config = dict(
    num_hidden_layers=16,
    hidden_size=128,
    num_attention_heads=4,
    num_key_value_heads=4,
    head_dim=64,
    intermediate_size=320,
    vocab_size=8192,
    hidden_act='geglu',
    norm='layernorm',
    norm_place='pre',
    norm_eps=1e-05,
    positions='learned',
    qk_norm=False,
    attn_scale=0.125,
    bias='none',
    tie_word_embeddings=False,
    parallel_block=False,
    init='normal',
    init_std_qkv=0.0494,
    init_std_o=0.0613,
    init_std_up=0.0707,
    init_std_down=0.0707,
    optimizer='soap_variant',
    learning_rate=0.00871,
    weight_decay=0.0,
    lr_head=0.00814,
    warmup_steps=200,
    schedule='wsd',
    decay_fraction=1.0,
    decay_shape='linear',
    final_lr_fraction=0.0,
    batch_tokens=65536,
    max_seq_len=1024,
    doc_mask=True,
    train_tokens=230100000,
    max_steps=3512,
    dataset='wikipedia_en',
)
Each number is 200 + 20 x the weight over the matrix's rms, rounded and kept within 0 to 999. Layers, rows and columns count from 0.

# o: layer 5 attention output (transposed), 256x128, rms 0.061, rows 168-191, columns 64-127
# v: layer 5 attention value, 256x128, rms 0.0496, rows 169-191, columns 64-127
# q: layer 5 attention query, 256x128, rms 0.0492, rows 192, columns 64-127
# k: layer 5 attention key, 256x128, rms 0.0492, rows 192, columns 64-127
o168,192,167,189,197,224,210,184,229,181,195,155,171,212,211,192,184,209,186,227,179,221,187,221,181,237,225,189,216,204,160,172,179,206,198,187,192,196,219,193,153,232,198,163,205,206,228,148,188,213,203,165,178,190,202,204,218,175,214,220,170,213,245,219,207
v169,195,184,202,161,189,218,144,204,180,184,193,215,188,201,195,222,220,228,172,194,179,223,183,205,226,170,182,191,159,162,201,241,185,195,217,226,179,219,186,160,231,192,177,189,193,173,175,190,194,189,213,217,222,227,216,200,224,175,176,194,186,174,221,208
o169,200,237,230,255,258,217,254,157,213,212,218,212,230,221,216,182,193,139,209,203,206,198,256,231,203,224,193,168,206,244,197,174,207,184,170,203,219,173,213,233,178,228,244,170,295,206,230,194,210,204,165,196,200,196,148,195,201,240,220,182,237,229,226,169
v170,226,225,200,218,186,182,205,144,200,249,175,195,168,194,205,163,286,227,226,227,231,170,155,201,232,165,221,221,174,209,246,213,214,171,215,208,248,189,172,223,265,181,236,222,132,183,173,235,234,215,169,213,226,212,219,172,188,221,180,234,182,190,224,184
o170,218,241,233,169,186,203,186,198,212,159,246,223,198,211,205,181,161,183,178,194,224,202,298,220,218,215,151,168,241,164,138,176,160,211,175,215,186,195,218,164,157,194,193,226,262,199,192,182,197,154,199,202,198,187,157,228,178,181,217,155,260,187,182,224
v171,202,200,190,183,173,175,214,190,206,173,192,201,205,186,193,218,213,195,224,203,200,214,245,184,171,205,219,215,188,199,241,173,197,186,207,200,204,192,187,215,212,201,195,227,227,195,216,175,197,195,194,196,235,207,221,208,200,223,196,182,164,188,160,208
o171,192,209,204,205,256,199,186,203,194,198,190,213,165,187,205,196,220,176,201,198,174,228,183,198,234,208,171,236,233,203,173,214,200,208,219,185,235,220,207,223,209,187,215,181,196,197,185,200,197,220,217,230,189,182,169,205,208,171,221,229,229,223,234,226
v172,202,225,200,207,206,176,224,188,191,171,194,212,255,196,222,205,239,178,210,186,218,158,181,208,176,224,178,209,168,238,194,199,186,198,201,193,218,203,177,176,214,218,172,216,231,173,224,208,189,178,185,230,254,248,216,239,188,231,193,174,177,186,199,190
o172,174,189,184,236,244,214,193,190,204,212,195,193,145,181,192,182,181,204,209,223,177,261,198,171,224,187,210,209,236,169,169,230,230,209,226,215,203,227,250,202,203,202,194,216,198,229,193,197,237,215,209,191,167,181,170,164,201,157,180,218,223,166,198,223
v173,196,201,250,201,149,227,203,204,222,203,262,211,195,179,205,176,174,209,207,179,201,219,204,181,194,159,196,163,201,218,194,243,158,212,233,198,209,227,201,150,199,192,212,177,200,169,202,141,193,236,222,225,212,158,205,196,213,195,151,203,174,227,180,243
o173,186,192,131,209,230,198,223,180,200,176,151,213,193,205,222,209,232,189,191,181,131,201,200,225,171,240,270,262,179,200,215,139,195,180,143,223,200,209,229,222,240,197,190,174,198,263,219,269,212,195,163,198,178,272,211,228,195,207,252,223,227,199,255,223
v174,198,183,216,171,179,201,178,196,207,188,203,206,176,205,214,212,197,237,209,170,175,196,203,177,201,166,207,206,211,196,221,246,180,185,194,225,218,198,186,195,218,199,225,196,205,216,179,225,217,214,237,198,199,217,212,192,204,211,174,191,171,193,193,188
o174,212,191,209,214,193,194,229,202,194,222,180,168,239,195,202,195,199,138,198,222,211,197,240,238,215,248,198,194,201,207,163,175,212,237,223,175,213,190,215,196,174,198,189,174,231,182,181,206,214,180,219,228,201,227,235,205,200,205,248,204,236,221,209,213
v175,201,196,225,212,216,255,228,169,190,192,168,190,197,197,184,166,195,218,213,215,246,221,214,232,177,207,195,217,210,198,179,206,201,187,185,179,237,190,159,189,223,191,193,215,196,202,202,170,245,175,195,220,173,204,175,186,218,219,174,234,187,235,191,181
o175,177,229,169,181,129,153,193,218,218,181,213,177,187,196,162,180,177,176,190,193,185,191,206,170,227,165,238,214,183,205,166,148,171,216,212,203,136,229,220,183,182,228,182,227,209,207,142,212,144,225,196,190,206,199,208,195,194,173,207,175,198,153,194,228
v176,198,196,147,223,164,233,209,166,241,203,194,182,213,189,175,230,196,173,222,189,175,180,205,176,204,222,213,208,208,199,213,216,196,217,173,183,188,222,209,190,232,203,217,247,194,220,242,214,227,207,183,207,216,201,205,237,212,216,228,223,210,196,225,233
o176,188,199,254,204,212,158,215,201,160,203,216,243,161,189,252,203,216,233,189,209,227,206,184,244,204,164,220,208,189,266,218,221,183,175,202,221,211,182,196,235,169,217,190,159,202,197,204,207,171,192,223,218,192,203,218,162,238,135,163,208,160,156,189,205
v177,148,201,246,173,232,194,218,220,241,260,210,214,184,197,212,199,217,172,175,180,179,169,193,223,213,236,179,170,180,242,210,209,182,202,248,186,179,163,199,232,137,197,199,206,241,191,193,206,177,187,194,200,218,179,150,209,182,177,231,202,190,226,238,208
o177,200,200,153,209,176,246,161,198,169,175,210,207,219,199,234,157,162,250,190,230,210,235,203,175,179,164,208,236,229,120,252,190,209,221,121,239,196,212,190,146,250,179,199,219,99,204,178,215,234,182,207,166,181,183,250,198,217,216,188,235,209,180,159,193
v178,160,206,200,183,186,229,232,189,209,194,226,193,208,164,239,186,184,234,217,213,214,202,209,219,188,198,227,224,203,225,214,182,208,217,250,170,191,202,204,205,189,184,168,194,218,209,157,145,231,193,185,208,195,186,223,203,160,168,204,207,205,184,204,216
o178,206,215,143,186,191,225,160,233,177,191,199,259,173,225,188,231,204,198,186,167,192,192,168,237,176,179,187,213,207,203,173,180,188,146,173,269,209,213,176,222,225,187,177,239,187,220,215,205,151,192,167,164,222,208,169,228,234,225,197,205,189,188,232,172
v179,242,210,172,209,185,161,208,201,191,130,250,152,173,228,202,192,155,181,215,151,245,169,154,222,199,226,163,200,187,176,174,172,179,235,147,188,159,201,199,224,224,215,214,218,212,247,204,203,146,211,207,209,140,225,228,228,195,224,179,186,217,184,160,219
o179,163,203,234,236,177,213,237,212,189,197,136,229,229,181,169,218,210,212,173,218,189,206,189,170,229,159,221,221,209,234,232,231,211,213,267,180,205,215,240,232,189,159,236,167,247,218,232,189,249,194,179,200,243,191,194,178,151,169,206,208,179,202,226,209
v180,229,196,189,183,202,197,235,188,177,185,175,215,174,202,206,198,201,181,226,205,194,185,227,180,209,217,228,246,196,232,205,151,209,209,182,213,179,166,210,185,177,201,203,181,190,206,213,193,170,220,204,194,237,179,221,193,196,186,212,185,240,186,210,182
o180,177,219,212,227,198,220,132,229,226,223,227,168,177,197,187,219,227,219,174,215,189,240,181,229,213,176,163,146,216,176,196,251,175,217,263,194,235,209,217,229,216,150,220,200,237,192,219,180,218,198,211,226,178,212,188,200,206,240,154,215,196,219,192,226
v181,199,211,183,204,221,223,202,189,250,222,187,214,216,179,166,222,196,185,242,200,151,187,225,199,181,196,229,220,191,218,229,179,174,195,205,165,222,203,190,164,173,215,223,182,224,181,197,182,202,241,163,199,208,199,210,218,187,192,230,166,210,206,202,166
o181,223,236,234,213,175,198,205,239,158,191,210,182,186,202,228,187,204,209,188,238,241,192,156,210,180,202,150,198,207,144,167,210,201,200,195,227,203,197,199,197,203,171,207,237,174,230,171,162,196,204,239,220,206,169,189,178,231,219,153,214,254,209,206,209
v182,184,188,202,216,214,200,197,179,178,198,196,195,181,195,200,221,157,209,208,189,157,183,207,201,226,244,186,228,199,177,216,186,236,229,199,201,221,203,211,176,232,209,163,216,218,232,191,231,190,202,191,222,180,259,228,202,211,212,183,179,212,171,223,205
o182,216,213,201,230,231,218,238,220,221,211,217,210,208,181,251,203,220,198,217,154,230,215,189,184,211,106,186,180,236,214,189,219,183,178,205,214,180,178,189,219,181,231,178,193,216,217,213,167,192,244,195,179,215,151,187,190,212,211,205,248,218,196,175,198
v183,208,175,223,173,217,186,186,211,192,194,186,222,231,211,209,252,176,212,172,223,165,234,185,207,219,191,206,201,225,174,194,174,209,269,204,230,160,187,261,193,200,163,191,196,168,192,230,246,178,181,243,204,233,216,183,207,235,175,241,204,249,181,220,169
o183,208,191,197,220,219,209,193,210,228,273,205,179,187,212,203,171,244,217,233,178,239,185,215,201,177,216,191,215,166,202,228,241,179,166,205,174,196,176,148,189,207,258,177,194,190,204,224,164,172,233,177,170,138,192,219,177,185,227,167,192,174,188,170,192
v184,159,199,217,202,191,184,205,167,212,229,207,214,178,175,190,223,161,166,208,192,155,208,214,200,206,223,201,208,160,171,222,192,236,227,226,190,187,225,187,217,208,192,201,181,228,190,214,232,189,187,169,165,198,215,233,211,154,216,171,257,184,209,200,197
o184,236,171,183,238,221,226,226,225,165,197,208,194,206,242,214,180,208,199,186,212,192,192,203,195,132,178,219,182,208,193,206,222,200,179,205,228,202,174,197,232,183,216,155,205,167,191,191,148,209,235,229,211,224,176,191,180,248,191,214,177,230,183,176,183
v185,177,224,201,215,188,185,200,194,224,213,216,221,190,205,193,204,217,167,200,213,209,195,201,201,222,195,209,201,195,190,185,199,187,210,227,195,192,190,209,225,209,183,183,216,182,202,193,195,200,193,194,183,213,210,198,190,167,221,184,200,191,219,220,208
o185,213,190,199,200,188,215,194,206,181,197,207,189,210,205,200,184,198,208,192,181,185,218,209,193,167,184,229,206,209,204,243,212,205,183,163,204,219,195,200,204,204,208,202,179,208,181,213,205,186,198,178,178,196,191,169,191,215,168,205,207,201,152,203,187
v186,190,172,189,214,224,200,161,194,217,220,194,207,205,169,166,233,224,221,170,195,217,217,182,216,195,198,233,197,174,200,203,177,230,198,214,216,180,201,175,225,206,223,218,206,218,196,205,215,225,211,209,175,164,211,188,180,219,195,209,218,192,164,205,207
o186,201,196,236,200,199,214,207,220,162,174,184,230,211,216,196,191,194,176,231,178,212,174,223,192,181,226,158,181,208,186,195,183,225,210,168,205,217,211,161,190,195,213,185,205,157,197,155,161,211,207,213,198,231,166,212,231,166,212,194,134,210,206,176,183
v187,224,208,207,213,184,182,201,182,207,211,216,180,168,186,173,190,153,189,223,232,179,193,194,220,214,215,192,221,211,230,177,204,202,225,177,118,207,196,227,185,190,254,159,187,208,206,206,199,198,230,167,184,167,139,219,201,138,189,160,165,208,199,220,227
o187,193,198,185,233,165,184,223,237,190,186,205,227,212,217,186,189,223,248,176,154,222,174,174,210,170,165,202,185,189,207,198,216,202,193,192,249,213,218,208,203,202,200,182,199,167,219,223,233,232,192,201,196,268,241,181,178,252,204,158,240,186,204,166,191
v188,197,231,177,213,204,182,188,174,205,191,208,211,201,209,216,193,193,184,217,163,220,172,192,206,171,199,220,166,182,174,179,204,182,173,199,203,159,172,181,235,176,235,216,184,200,198,193,236,197,236,184,172,187,208,173,197,196,202,206,192,211,204,237,197
o188,174,183,251,184,205,193,226,238,225,242,209,225,229,194,180,199,204,224,193,229,196,194,210,178,207,207,181,214,213,194,222,207,212,251,183,180,231,231,220,186,211,151,228,210,163,207,219,185,218,170,213,231,215,214,214,194,189,185,167,176,231,183,188,200
v189,216,214,212,186,223,227,237,213,212,189,201,204,194,222,197,213,202,231,194,240,179,200,208,246,231,192,223,208,218,215,223,167,204,194,187,182,204,195,197,196,184,198,217,172,215,224,202,181,221,182,217,176,225,212,214,203,202,190,219,206,203,209,183,199
o189,197,179,167,224,169,179,159,219,201,189,193,184,207,200,178,194,187,199,216,182,233,223,176,171,206,209,195,218,181,216,196,189,196,213,220,215,203,195,174,175,201,192,172,216,175,183,216,178,167,237,194,183,175,175,208,187,228,215,225,210,177,165,203,187
v190,204,210,185,222,189,187,191,234,229,237,180,211,178,240,195,236,159,162,173,187,170,179,177,241,252,184,171,153,205,193,192,201,175,174,231,158,179,198,234,213,198,189,180,221,165,199,181,238,169,197,198,242,220,211,191,187,187,169,190,173,191,201,224,207
o190,240,219,245,199,198,228,170,193,185,204,198,128,226,196,237,179,202,227,226,201,214,206,234,175,193,210,211,226,227,184,271,223,191,197,131,235,214,179,173,176,223,225,252,175,219,186,222,199,219,203,173,167,161,166,186,203,206,226,184,254,211,170,187,158
v191,166,170,203,214,213,220,189,191,197,208,172,195,196,173,197,216,191,239,206,195,201,203,204,188,174,247,241,203,192,164,218,195,227,221,233,179,208,186,196,205,212,182,168,213,222,183,194,203,239,200,191,185,200,186,173,161,210,182,187,180,149,155,215,203
o191,179,206,207,166,206,195,199,214,177,218,224,235,208,224,225,202,208,200,172,171,219,196,192,217,206,160,182,206,219,201,170,160,204,184,162,237,205,204,196,221,209,218,176,189,211,178,188,201,204,215,194,189,245,164,196,238,199,214,201,194,230,206,204,223
q192,206,210,180,181,218,191,207,230,196,205,180,248,198,188,203,186,205,194,208,212,199,210,176,206,193,190,202,205,225,171,218,199,206,217,186,208,187,190,196,187,214,188,187,203,202,210,189,201,210,200,193,205,199,169,209,210,220,181,209,184,187,229,208,202
k192,214,207,210,187,202,210,205,218,184,224,195,208,182,191,232,193,215,208,212,223,223,206,205,225,229,236,187,208,200,194,214,188,220,193,189,219,211,199,200,186,187,218,212,194,179,208,207,200,185,172,205,206,167,198,186,196,181,194,225,214,214,218,227,206